Each number is 128 + 32 x the weight over the matrix's rms, rounded and kept within 0 to 255. Layers, rows and columns count from 0.

# layer 2 attention key, 256x256, rms 0.068, rows 25-49, columns 192-255
[[124 104 161 107 117  94 128 157 125 142  85  85 160 155 138 137 111  83 157 103 170 119 101 131 128 181 117  77 181 130 107 129 133 142 204  86 130 160 165 150 156 136 204 108 176 116  28 136 144 129  87 126 139  81  85 161  95 106  92 108  93 133  96  96]
 [169 109 111 105 104 179 131 143 122 126  72  77  96 115 189 129 149 118 109 107 140 116 204 126  76 141 124  89 204 135  40  87 125 142 156 138  85  97 107 113 151 106 174  81 177 146 156 167  60 116 136 120 178  85 136 205 104 116 135 176 148 164 154 107]
 [ 95 134  91 171 107 122 142  99 124 144 155 204 125 133 107  78  91 118  72 146  89 205 126 142 111 116 176 188 114 153 150 178 142 111 177 160 193  69  87 140  97 135  80 185  48 135 158 176 127  91 118 150  83 111 147  79 142 127  94 112 177 209 116 148]
 [ 82 125 147  90 121 179  59  93 100 116 118 150  71 149  65 149 157 149 184 167 120 128 118 135 120 115 131 156 130 127  77 117 165  79 154  85 139 132 126 142 114  89 128  84 131 131  98 103 172 121 106  52 145 112 127 158 133 112 132 126  74 132 141 133]
 [108 129 108 100 141 153  79 111 115  88  94 157 137 107 117 129 127 181 137 193 133 131 156  56 118 111 100 168 118 127  99 169 109 126 108 169 140 193 100 131 112 173 107 196 100 119 107 105 106 137 129 142 115 159 111 143 106 169 114 117 158 143 139 178]
 [150 140 159 160  95 103 116 134 112  67 176 113 102 139 134 127 169 124 107  70 152  74 150 137 133  99 100 120 138 133 116 126 126 134 156 148 104 101 132 132 177 141 144 120 132 136 156 142 160 103 115 152 160  63 157 129 164 112 138 117 133  76 132 121]
 [114 167 134 151  77  94 171 139 129 144 106 145 130 140  84 135  95  88 102  93  81 227  92  60 100 131 174 159  99  85 148 197 142  53  98 135 156 108 144  77 113 165  83 119  66 117 140 116 169 151 105 119  69 138 116  72 103  69 149  87 183 214 139 167]
 [ 89 160 155 189 137  77 196 154 164 139  94 162 170 112 124 160 113 113 141 161 121 150 118 134 166  72 134 158 129 135 168 106 149 180 100 133 126 144 128 109  63 101 144 140  93 145 198 107 167 102 113 159 106 169 110 183 142 125 141 105 145 201 101 150]
 [151  76 160  93 156 119 119 104 147 131 116 197 177 155 121 118 114 187 181 127 137 170 135  75 192 128 154 119 146  98 157 153 143  92 149  68  89 105  82 115 108 157 114 149 103  88  74  78 151  90 137 221  71 212 143 121 174  92 129 174 170 211  38 144]
 [154  98 134 177 105 115 152 126  98 127 121  94 148 111 208 108  72 147 105 109  95  93 189 106 155 101 124 114 125 200  98 166  92 132 122 108  93 120  78 165 112 147 155 117 131 142 161  88 173 139  96 171 107 100 129 117  86  66  93 126 147 132  92 107]
 [178 101 101 149 118  94 209 177 107 104 116 163 146 127 147 156 130 103 157 136 141 144 137 133  81 138 109 120  74 135  94  99 122 121  44 127 135 133 130 139 106 169 117 133 114 178 144 151 128  84  89 149 124 162 143 111 167 147 147 153 190 168 113 108]
 [ 74 130 139 101 123 194 106 104 125 179 219 184 150 109 116  84 182 140 134 191 129 100 142 154  97 109 152  97 121 163 128 149 156 120 119  68 130 132 129 119 105 154 115  95 151 144 139 129 117 109 103 144 143 188  89 130 148 150 129 151 145  76 163 142]
 [188 146 114 133  68 158 157 144 153  98  89 100 145 123 128 112 109 131  64 146  52 119 140 141 118 167  52  69 175 101 115 145 158 140 139 196 144 160 131  96 158 105 180 171 212 152 155 155 128  87  81 134 170  59 132 130 162 178  71 104 116 159 127 102]
 [133 121 132 131 100  58 132 117 159  97 103 120 182 139 137  89 126 153  88  58  60 126 104 164 113  73 144 175 111  67 116 111 131 127 105 116 153  99 122 113 120  89 104 115 129 131 125 167 171 161 119 130  86 182 114 142  98 120 151 108 106 108 129 130]
 [144 156 112 144 135 126 147 110 127 109 141 230 162 110  58 125 146 121 152  79 113 133 126 127 128 134 152  76  98 171 141 189 101 119  85 120 174 108 108 137 139 159 153  98 176 143 104 113 147 154  80 118 147 146 140 105 162  78 110 162 131 165 155 159]
 [159 151 159 131 109 156 158 150 146 144 194 116 126 182 107 118  64 169 152 121 106 148 120  95 155 122 147 127 137 139 124 143 140 176  79 150 105  88 184 128 153 123 158 136  62 118 124 110 112 137 116 150  89 111 111 108 122 138 144 139 170 135 104 155]
 [152  73  92 112 150  70  96 111 194 145 100 103  74  87 126 123 135  97 108 142 146 148 125 180 136 180 174  98 148 130 104 149 175 135  79 159 122 143  97 127 160 102 153  92 123 144 146 133  94 150  93  79 134 118  98 142 117 124  96 122  75 148 168  54]
 [125 149 152  92 129  97 188 121  62  96 127 120 100 102 146  93 104 150 133 151  66 134 141 126 116 161 113  88 132 142 109  94 129 141 120 118 136 125 193 119 110 149 146 108 138 166 146 146 109  85 117 106 123 170 110 156 206 177  80 119 104 127 116 111]
 [133 157  64 158  74 111 126 150 102  98 128 140 153  92 108 144 104 105  90 138 124 125 159 150  88 162 147 132  95 153 125 131 132 148 149 126 123 125 135 172 101 130 158 160 140 107 131 119 120 127 184 149 158  92 111  71  90 146 119 109  89 156 177 131]
 [118 129 118 119 196  42 141  96  84 174  59 133 130 121 135 186 202  95  93 199  95 136 116 169 132 122 105 171 124 138 148 130 172 123 117 180 157 150 149 129 148  95  95 146 114 175 113 134 139  96 165 116 143 156 120 143 131 152 105 104 118  76 104 139]
 [143 130  87 123 155 111 110 107 111  92 131 128 106 131 120 159  97 149 229 199 185 148 129 144  65 110 124 138 110 130 134 107  93  87 107 114 141 148 102 114 156 121 123  62 156 196  95 106 150 129 114 178  62 184 134 110 109 129 123 135 127 135 120 155]
 [136  98 131  63 150 208  13 187 126 134  76 111 113 164 111  69 156 180 135 128 104 168 136 127 122 129 142 104 153 100  77  92 151 108  98 117 155  99 149  52 153 109 172 133  75 142 103 137 136 141  58 110 116 175 153 126 108 108 153 166 142 217 152 177]
 [174 130 165 145 134  68 139 103 142 144 122 124 115 135 143 215 181  71 112 116 126 115  91 116 139 123 115 100 177  94 123 136 131 110 130  59 148 188 113  78 148 117 100 147 156 119 115 159 133  93 141 117  86 122 147 176 163 194 117 133 103 122 131 122]
 [125 111 108 195 108 109 149 148 124 160 108 105 106 158 164 158  83 112  70 151 194 123 112  86 101 139  72 110 147 136 156  50 135 112 150 132 166 127 177 155 126 156 112 149 178 105  73 152  96 143 149 127 152  26 127 114 150  98  85 127 147 105 127 111]
 [154 191 169 129 139 134 180 158 152 143 136  88 113 108 108 120 139 161 164 116 115 102 196 132 140 111 159 131 128  77  93  89 148 179 118 109  69 125 129 120  92  95  90 102 124  95 117 113 157 140  56 136 123 116 143 118  54 124 135 133 130 126 120  87]]
# layer 2 attention query, 256x256, rms 0.072, rows 26-49, columns 192-255
[[153 134 100 133 168 106 148 137 142 168 129 145 167 132  61 102 114  67 135 103 201 123 163 151  79 129 161 167 136 141 161 126 129 152  55 135  91  89 113 143 114 167 118 168 170 161 120 113 121  94 133 203 111 145 175  92  53 204 112 170 138  91 145 166]
 [136  76 128 176 102 156 133 122 157 143 177 176 152 109 101 132 112 145 119  98  87 116 117 137 132 127 139  71 106 139 105  80  76 102 155 116 125 123 108 137 115 147  93  63 136 148 121 156 137 157 125 168  87 130 129 129 119 132 162 105 188 178 133 173]
 [ 95 175 160 116 116 132 184 126  90 150 109 113  85 115 102  94  80 138  80 131 113 157  71 157 132 119 101 139 135 148 165 126 155 161  80 101 165 128 146 136  88 132  82  52 119 119 120  95 147 170 143 179 195  56 171 133 181  91 141 179 154 137 145 119]
 [133 157 115 120 125 117 100 133 129 147 142 157 109 194 122 161 105 128 157 136 123 141 151  95 117 100 152 109 104 121 112  78 160 141  49 102 161 112 125 148 128 150  93 177 116 100 127 124 132 141 128 112 124 177 123 120 168 123 159 127 171 150 159 160]
 [167  96 122 137 177 128 149  77 138 112 138 186 161 172 158 126 144 138 114 149 106 105 165 118 137 194 115 116 126 150 110 163 127 184  90 106 125 135 117  86 135  93 114 134 106 140  91 159 116 147 159 165 113 108 113  97 122 102 131  71 102  92 169 159]
 [113  75 131 162 130 141 143 116 151 113 152 157 144 143 124  95 154 108 125 106  99 149 136 136 122 156 107  76 136 189 194 120  87 119 108 174 203  74 133  89 109 178 161 209 124 123 110  73 130  91  68 167  93  81 135 136 110 163 156  78 160 180 125 162]
 [ 91 149 141 141 150 109 108 129 148 118 120 111 117 106 132 157 142 149 163 135 122 107  88 157  57 118 170 126 130 116 172  61 115  82 174 146 150  76 122 159 193 116 127 108 118 123 156 138  82 136  88 110 134 121 184  61  83 143 159  71 145 128 134 122]
 [156 187  97 156 149 149  92 176 122 182 120 102 104 110 131 147 169 149 110  99 135 100  37 143 154 160 203 142  81 155 105  78 197 115 128 114  97 125 109 158 179 140 130 126 136  92 174 160 186 108 116 126  80 169 144 156 127 180 164 108  77 107 201 168]
 [ 96 150  65 173 154  53 136 114 142 125 112 134 173 118 143  53 177 149 161 157 191 136 140 144 106 121 129 127 121  79 150  71 137 112 106 131  82  85 124 107 110 157 149  96  91 155  96 125 126 135 125 141 126  86 127 124  94 145 144 146 109  67 148 145]
 [107 134 113 143 128  56 141  67 136 175 181 109 121  97  86 158 131 110 119 169 143  89 109 158 156 109 105 150  79 142 141 148  94 107 147  59 137 171  81 163 151 154 105 119 141 128 172 164 183 151  80 151 152 148 142  93  74 144 117 119 134 145  84 137]
 [217 126  81 180 140 149 199 113  69 115 116  90 114  82 130 198  94 114 147 161 122 116  92  44  88  72  83 159 143  97 165  75 159 129 177 145 108 185 134 118 112 112 115 210 120 159 106 120 186 175 155  84 141 139 164 163 126 128 178 112 163 158 106 118]
 [168 127 152 144  93 100 163 129 128 147 157 128 135 161 116 127 123 118 115 143 137 125 117 120 126  79 157 190 126 175 142 130  42 150  80 107 162 136 179 159 156 147 163 101 148 114  94 166  84 116 146 120 158 142 151 214  98 123  65 125 107  83 200 123]
 [151 137 132 112 176 145 123 116 173 147 161 178 152 193 155 104 154  74  96  94  65 173  96 121 148 142  94 123 152 150 192 128 129  99 124 135  51 143 160 128 109  72 118 184 145 107 113 135  89  91 152 182 119 144 137 136 117 146 111 142 173 206 206 105]
 [ 77 120 116 150 162 118 176 124 148 182  78 185 112  61  92 154  96  66  94 117 120 146 140 145 145 151 168 150 162  96  78  82  79 107 135  95 105  82  71 136 154 159 177 175 121 134 130 136 135 137 170 130 130 137 111 129 106  68 123 161 204 138 135 108]
 [127 120 145 153  92  96 113  83 116 160 163 127 105  93  50 161 131 138 111  93 168 119 151 129  78 150  86 122 111  86 109 147  83 106 168 131 166 125 111 111 173 100  97  62 100 107 109 151 177 151 148  77 138 104  76  98 110  98 154 147 126 122 188 125]
 [ 90 162 159 177 138 144 101 150 132 178 144  82 151 168 111 106 133 117 117  94 113 150 172 117  85 107 137 129 145 125 105 110 136 111 154  98 140 148  97 120 151 234 152 124 128 136 147 132 115 112 139 128  79 124 133 118 136 140  78 161  75  87  96 153]
 [123  66  81 148 144 157 190 194  94 159 102 141 157 174 181 139 176 118  85  88  55 122 150 152 143 133 135 137  96 106  75  90 106 100  93  95  80 104 147  72 141 104 124  53 148 116 102 114  90 153 145 103 104  96 132 126  79 139  92 180 103 193 160  14]
 [132 132 154  71 144 109 181  80 185 125 129  98  77  91 121 142 109  68 129 193  98 114 148 145 146 139 119 204 106  99 111 133  70 172 142 157 199 141 102 181 165 126 144  62  98 116 119 113  89 160 156  37 177 124 110 186 181 155 178 148 150  97 116 135]
 [104  94 105 123  95 139 191 141 101  91 131 115 174 137 144 130 170 117  92 143  98 146 146 154 121 107 160 117 123 101 130 153 147 152  77 120 146 110 150 138 160 171  88 121 126  93 148 172 150 117 193 200  72  52 108 118 134 145  89 112 145 169  85 101]
 [ 48 130 133 189 107 105  90 185 108 182  44  82 154 117  63 150  72  30 140  81 126 164  64 146 104 142 128 171 102 134 143 137 113  87 116 101  98 121 130 172 121 138 120 138 124 172 158 137 111 123  88 144 112 192 189 119 172 150 158  80 150 158 117 140]
 [128  95 192  97 117 144 122 160 105 236 203  97 121 117  52 118  93 138 144 141 131 153 101 182  52  97 200 158 130 150  82  99 131 128 105 122  94  88 122 193 185 184 100 151 131 147 165 108 101 109 203 109 137 202 108 114 173  84 144 174 112  81 136 164]
 [165 166 112 168 116  72 133 156 121  87 121 183 124 174 131  69 176  98 161 178  96 148 125  58 101 167  94 107  90  48 161  96  80  62 133  84 150 140 104 120 102 156 110 174 149 160  90 136 159 143 139 196 143 149 193 109 136 128 141 180 148  85  98 123]
 [ 73 126 161 140 127 131 136 124 113  93 141 165 117 105 109 186 115 162 152  65 130  52  78  73 161 128 177  29  93 117  94 181 127 144 123 133 119 169 155 152 131 110 136 104 124 120 124 171 166 126 106 112 166 112  85 135 160 196  74 100 137 114 163 110]
 [118  57 129 132 144 126 106 136 102 142 108 128 134 187 141 141 142 125  84 114 106 145 160 156 106 159 147 111 179 161 166 167 120 116 136 185  98 149 191 166 131 122 147 135 115 132 112 120 159 118 127  91 154 132 100  72 154  95 135  85 117 136 123 121]]